config.yaml
head_dim: 64
norm_eps: 1e-05
positions: "rope"
bias: "all"
tie_word_embeddings: false
init_std_up: 0.0292
optimizer: "muon"
learning_rate: 0.00151
beta1: 0.93
lr_head: 0.0049
schedule: "wsd"
final_lr_fraction: 0.05
z_loss: 0.0001
dataset: "wikipedia_en"
Each number is 128 + 32 x the weight over its row's rms, rounded and kept within 0 to 255. Layers, rows and columns count from 0. Numbers have three digits each. The size before them is the row's rms in percent of the matrix's.

# layer 3 MLP down (transposed), 768x192, rms 0.081, rows 290-339, columns 128-191
109:181143108160070148170079187166149169146169158142157145143134114155100119101100125174101133158145101161165095111146164100103094196090139161149132132144122116093112134085128134069145094094180091
097:137144161151113131123139097124102148058176153127123174107139144099172118149096130087098135164129150078108129166042100104090072190131149181067127122163119048123177160107124118163087144103138149
089:170111166133079092131085135135103100199169163080080133111091131181062137162123107121129161096123160160210110130137143159176160081074193122069144127171113143093151130111117132077098102110118120
108:132146122142109171129146095152109090167111186164106111163199163114105113164152177157149103137085132079127122148106061130158153161103091101143117084152059099128159128128049144173063079145171161
094:134122181161143143037112133169150104123111154129193117075180146135112094098141137067158152061173142101135119146081109135107066132139131105128156181113107147108095099114108108192128157076080114
101:137124125161068164069116109186133152187143097133155142132106143161159110115171123155140075111133080159115105113119123121160180132107157081170155162158101118163108189156117119122126079110133133
087:103103098154149091149147117124182161096140155107138116072176155063132070143100166189133115061121171109122141141129063124189149105105112153117131167024163129136112080134142060160108096146135145
099:162105141068152191127119174092162156146113129156109122093083142113148121093123127132158088137103075121137098109146116094152104116115103211124141116165125129091094096154085082177109105106088130
106:144083129149133096119092143093140146082094117127119109135155111104190162108135168096114143128146128114147138120142144163141136130128134170151134153179095118101175071057158168052140139162155103
105:164143109140135126093139148146108105153166140080128079141114059104128134162128128172125118196160153124040153101147083162110142166145159143085115126083123153141137089133140128113133150107124114
117:138123096124079121125088190111160080175135043098132164153085150106147042142139164170197148119173133125102094170119195112087176083156097142124162115115130149097135176123125099133123116197099112
109:102115114193089188092153112114131167125186122106160133098165176086164150096141133092166114119085100095107075145152133081158105079140145105097112095099101175133104154129109127154111108140141104
102:091166114092154127068170159105097177054091146104111197135117164090096104115125113131124105071116119085109144154157123180114118104125102106123102118140134131106134073156136077127153130156133142
107:126147170152061108126086141103111094092117154093153152161158147160109172164123161113163066163138089149166103133116199129147108081126144112144131156137114120105055079112124098177146151106156137
091:120199131144185101120136145116142130185119088168163099146172195126108104104099109152107153127091170158107105104149155193135075137179110107127067136032135162172099086107095117165174147168138159
099:158146151092172126119180221105170110133087201128114042119109140153105121168128179106132131159160173117084111111145117128162089066100108127130152160103207129095132116178151058103104105125106132
100:119149151159142091108130153131127124093094157116129124100149147112129138047065189190130122140126087096126176091088104131106166127163108135141182111150067126170147109141138051150163145095130180
100:138123119146125137168114173137097161105116150168084141077094061187088130126126130105160127117129108066127130156066162186133148087067151157147109148148086093113079137159129092091129097129106096
082:142171170192140122166121063098113165121153127111163145128146116066137140098139114073125142163079163175086049099180109098107118151129175084154111085081168099091113191130187172119114069099159130
119:129116154096109154157159058148145133150104138140145075103109071115073128129139107153141097170130066196151128141096156110101169085110116104143119109115169140103083070106115036119105100106096122
104:130156108079083145137145149058090089106192127120174177107175101091115156146117056185176182125127090160129132110117152113093115062137139080112087161121123110087122095161132073156160138167140126
099:120146112124135140160069104089136147120096121149118074110064078090123190079146091058115109151097145166124153137120092177048207093104143132146184138175072148134178154089090089106175172196140163
080:176074123077165091076164151129081184174131161144127115103117147100135097111153140101158166095148139181103140142137174184116098108121114087127108098095086105134111098118133126125185113107135077
113:147118151117066147203152139153073101149155153151110148107083030119166077078148125129111087146152188142152094115135140113125145127142137071137141108099159090168094061102118101139179133144126129
106:113140103146090126142131170115167168093103124102134092134131134124198131071136151115117139153134119142149135130148105112112097072071134169179079158123148147096186146186092073175115120125170117
092:105118098105165146091130053139129152125142149123152166143114165139091177136105135113152088126211150124112151108116118094147103101122101153137117121118105145091104159133142170058143135111107091
118:098164142126038076084172120153118176099080122142179060111147099120168087078086149138146108144124128133157154124100092161071099117126112135125111163161101118167138122138142115150130111130109129
108:099150158093155095179130135108079166151156150116154120068107123135183152119133126122108139195116209080118152134160119155109114128188107126113160113133168096159140127159111044132149160134150110
102:119139147128083105130195098144078153115089171131196135153134133069173140160152150136156119058149085106132078112114052107193169160066160150178106107070137179140120114133174088102154171133192141
092:116100104152159127091201112117154052088130152125136175096115102105093110129174106115141121126072135121114203076152126145062156164173162120171146171184062124100168140122046080172100102090118115
091:152145141097101115153127171133130169135121173209108063176101076125145145087121097153134127128151182091125144087125076099145071130131098078128132098124087157156075120132157092154063101141090124
092:200125133073144194116147127094141118120164111104134093138180073091177111144151113120116058152156178106157150187138114146140111100156133146118163053117109134101174161100125151137100155122116061
113:124143126100141125141106120126141126175158082124176098120119109039151136107104142131207143158094169171088110127176203160115174189144065119079155110097168107178128147111138095179176122135127106
103:113110088155118129170105141128118184111152108142082055089092132116185096068116120115097124144142136172077115185110146176123168117080115184133130103122144093077135103110129177159162143108144090
103:123142140128099127114105127107158091128139145110041073099121142178088174131108105172105134133165153143113104128043130134151107126162120146197088145113153110095109108093158157110149161211151143
091:120146141194174115139178110111089146089141115184117114135128111174143156111101139090114174152149090096128114168086071073135126098097087140041092121149155140084138111110122090152168124120072168
088:127169105153203133103133137116118093123105132122116136101069102117173109153119160158159178113087140105116103174168127082169118105108107134123089113147145058144102153100184138145132123167150144
109:189156145138088146099097136111137070146130177147146168084133084142122151145091101162184125131100127098147078149099184155143149148102137097157083165175114090118120111108141148134077117198161091
106:077153137152105101127094128101140133163157123097118113162148162161154128167082179170129126152132110098138141108057138113127193163126164109080156196154124139144114134138108157116100142134105109
099:153156059126116153060132108117112130075128120100168119105173104177060137085122155128102131115142076064171170143168154095169138198091157141151137135162135136132111104066139080139130110163102155
104:098073100150105136121222129131079124128128170103057167109139116106142140095094106127092127119111118098114102146158098120155148119156072142072076137146127161142146180159154126084126081212122130
098:128107099173132146178127151132150153162149159084092154099125097145117168101196077113124142118135133080122102110124126160101115120048127139163160118063117118167134143118074128151193091141173118
085:108170142093079096081111153128084102131119184148186126159152152127057123134098088159116117120121148158158169137137118093105144199154101130101110087160162118182083080157114171133146179163096101
092:126130126164186178162133117165163139143136179134170117117078083107099128115111147087107117155140113082126082173132080084181177165109134139083144143142092106142117102107087179165124160128134099
090:134078152147203095140160197118123115141131098216143145157136134107097111049061196082133107146126124146118106153132146172134121082182073131179109151121124130152135134139178129023099102154131116
108:150129184166185218139113172150138137108112155133078117141118122144167133141154180101102095142206170175137084123143156070113066168122069152126124133139115095189097097115096129116141135152104158
115:099134198098091157092123140085134136117115151142069110159128153206155158162161130127109123121155138167094121159139114156150102137099123156144045085132083173103129104157137135128100051143144095
102:150147132120109169168171065135116133118150139122154119134062072096164178161143105096174146085088144123087152150142182152103147125108148149160063083127139145070108138102122213027087134084129110
099:163108173126140126099115116117139137153105171157123146178175090152129124143142130137082142097143154101166140198088160065115148110133137136190146157116081155075138132112115145131141094096117113
095:114171122156133133137075145155141158112117126164106178199141092173154116107185170180107122122106107170168141139124109127132135092145105070104079139126145091175157101138119145136137097119020186
# layer 3 MLP up, 768x192, rms 0.0828, rows 291-340, columns 128-191
096:143126159181149162155103088137130088136095138168166096159116096059147126094216162135151136055122133120121107118145153099181141121138165147129166134060104123120128134135109145116144139164132132
095:088105152147182138121108190089184145122175106145101110112117192084158130115134165151082065163073148129083175125156092125190153135104075088134157078065130142170129096146104108127134115131116099
104:152086135115110103167161122128145127105142149129071134167135139143116159116092139147178099106110129103116161104098092123160086103113139083113121099140112094128152151091119130115092167141158145
095:150077136068072172177070167183102153078155142176125107133089155148124119076159087166078135181174153131120112158157122127160144168132106154138132077089126102135161107162120172129099118168132201
099:144154109176085086109102135119172140115096139093116160114157104075148161152141110104177140122125126154116128093139163117156159123087075109138137095190131102146097163144149151111181128167174139
089:125163101107128160117134208139144137134152161093112152148160100161133137121129169135166108146105152106142138143097189105102133137118160161136144164095111080144134107103166119095178125147104108
111:152099128224171063160117082162099134145157098093216117151152097148071123110153084126108140091155147149142173120157144112105119130173141027117167139115113120149137074100133086130173105136125130
108:145105138107154163072146107118116124133112161156113086191130180098113110175154129110099116160083148121187100162166156076071150118097131124115092160150137130125066195129098160113116127123117136
103:136118046173133149141119149149143119118158076142169115149153150148167117097089096147136147087161111128118019103082193176112086119131157147142167100122175127138192102093130088066095122149146144
112:169122086116067115137127158166112155134135158172138114183146152128067147148127122083135174067126131128133136141119166132142077123176113128130139102190169127124156083105135094190105126170120123
105:134111161108143076138172140161122132069166096155168130165100123131130173146112117121078080158163129094166143095095150086164148070162104144093085121163144145084112134160103103147107045151122129
102:081172066121112159115158137176155132140117146103112125090134153144103155156212153130100085110106114149138053178119134191112124079118100123155084105157133085065087102106132099113146152156128137
106:090149145102132149138132146107101139132142142155093157105104155114126136163122117130112129137126085058198128174143134073140135094175163173097103097196104116103101099162142147180146114152064174
089:150102120124122132139181109163078135078128146142128121125171162108051172100086163125158148210139147158176126098098112087088139121146078111106128133125144063146080155126142144088143125129054109
103:141133140186122113151111106131199060053184114135160108087172125162148173100165161107144075096153093092091119097107115144103070168127107145099142181147142096137150209112106106090144138141068151
099:092159129123117079141129088124139132124167056053110078109157094168083127128184123170186150125132187097162103125143204135142139131108105042128116149130145115186110087125147136153110058143140071
105:156145154059136153116109156124196110135151145122109119149118125130086133131167119162096116174204151145025165110102129106127107126096117114079136153155100094091085168132116169153113103087114195
080:185104179179137136167111136161124124131152151101142097072136140168133155136016108128147080156151145132153151140139150140111118174114192099130105143096183172077168157084171113130113106129172100
120:143098143145145190155154099141133174164056083108100149168128137113151124190134083173120171103087079105172122124075144132119139100091104169110177065136111142171154138113140058100122108155143158
103:088124130117122129117083109157182148133085124124110152186077075156050163142170120093141090135120157084142165143129079101143110122103176145102120126090165111142120159114093177093148135104105186
097:135127122097092129120173151142173134085105168121183065077197080111158138154186039141097116117192163105174118095131137084145134182154139134095174164131108124158127156146116139156120099163121164
086:115168104147137106137139127136150098177077130129113114122055144117098110129152065153132198136111175091149203164136142110119101168136180135107127145131056091086120147157083118080094096160066120
108:106188118119202135087136137136139099129130109137091157128111166162212102160135139131052097078103112143106084097124140120112109119182121096117152106144124176121116100161096113106130118114147090
092:177156080131101160132160166150103145127092144078108082141173114136089188126192141107138096105139132113170087145108063127124138091050174116121169148127166077149153153131038092115141122097124154
099:137094122152168106138207157071126141124199106113163122096185170101115123131118135117125114148114084142074147129115105079170128172103111083145181136164123092138128113102141126112122123147103103
110:080140132123092172125146103112136131162153121123112101042169125149137127106133141120133120076061056148160096133130178105131101176120107109114131148124147071189138132064121125106115110147149114
103:088184100105143100098116113172089156150142100090066122120183066124201116143225116077154137148152131091158140162164144138097177151108064104153100101129129150109130094161108133132097137122181129
099:139101112131131079144115148150163121127167133162157218099128104142138140172148143088157146088079143085148093158156120131109066063078131179227085089153107122154143147130129110114114135089128110
099:118168162153135138191123144181147100102118119127173080187134161184099150091119101096145169101162138115092174108159160140146092125064096142140122135072166181138118145123157120064066187203162137
088:129161111146098124168137190158123141173180165132153118184149079116102099129144164174166105163090110115177134130138121152135132114139078132086116133177055076094101139132140128103158078104104115
094:154174092135135138125167112169079134150121207099105158045094144180087102112133128182148210113102087122168109125139161065130110145124116044107117174104127145155156175051134116071065102122115151
108:167127138083114144089103098143169058094107161117128114101190076120127124118140132175156128149156151109151108159161121121156145115117149093127190089123082163098108186156110150191156107146150126
108:113134146165188122124121160122139111090154123074100158151144118185145135137164172142135085130148131094125087119141095130136107127088143157152155103165130091116162091109096132133080127143136113
111:184092161135098128128131120149101096121146125136170128167163074098053149125158142143110093067102123122101116136122156126116159066144091141143069110149131110141190172134115097099099169161125140
091:161106194181102146130145134087124126132133094120097121117118169114125187181091106091095113169154099105154111151060090108149091183140120103083163093122047148172132113127152095089115098143118125
089:115177108065134131120121091112109171139128135167141106139104115167163159131185157132098095091110165131128082118129173125072144133162131075131164152152101067087118128140093063112077134079099134
099:131132124120140092148113133104107075136136167088173143109121054145116143140160106120148123107092094100104119165151163101146196105167182114148123114154134123131174077088147128167066123186126090
103:111154130115136128116169095150150077163130154116095109121187107141141143099063145090165179139104173131129129155150069093119131153126177094114153155160088142114139189158172109152102060185144166
110:113080179119155124136150189112107131131191086083143114130103122091203145153163068165156168119077122094074173197105122119173120111100202122137153130040103139138148178127162213186094126122167160
095:151130074161142115105142175138127114118156054073149135169152117140119158090112138173143102168130133183101073151133176148095116129125103088138080100103151153152110095124175110153111136157165174
098:115219086196131102122088140149100125107140087142080141168154151145074085138175140090138113079124128137185110091140165137179104140133131130125095096139112150099121142111149128118100133104078111
091:093129094146151091091150076092140077103118152140063089112153117161185103082098103060139055129149138099075117098117162228159124121113056114044144133126153136147184102100117170115111160139147135
095:125131125124143052144145164103085159158135119160119119124137124105161178129092178157109178154148143104141157150141138122082123129081145171105120087122200184105131187087077103146132083116133119
095:129101140158103122118145102104144177085142132143201126178131155109060193055120137197142109103163176120149084166168091104109116159163139136125159131185123107142076126131059060155172198167125163
109:090102127094146125153168105147139134122119106154186107097159157098131179122156114126113113123139136120091109106113110137150057136134120104073092108148064148167147161169207129109152096082132116
112:084128041162154199159133153155147115136118135112116097131105061152133159089074166140148195131088114171127127091087122141145185136151112137171157136098158103182115108105131169097130131127113047
107:103164100139099148168132136150101085144156128087208131098184137127151181112132098064095159128132119174103108112120185098086221127137125073146171100201163145130130143103112117146162109138162105
094:179111141141175152157128154135155110140207114119117140137138137167127061133121156137080109146130121143077069165138105149105172126139084090130034125152080141174171130111163122143117134137128111
094:130125090102150130137161186118084154107129156094152173212148125160061104130114151087111148119132154103079164076132084144158120096110151189166170143091150107170139143174049138079160089150181075
101:155109120130122134164060076131167140160130070138110149151101092131053167139093197093112103103156120145170097151115107143143160142170106112135122087147135124106079127095102134086122147119119162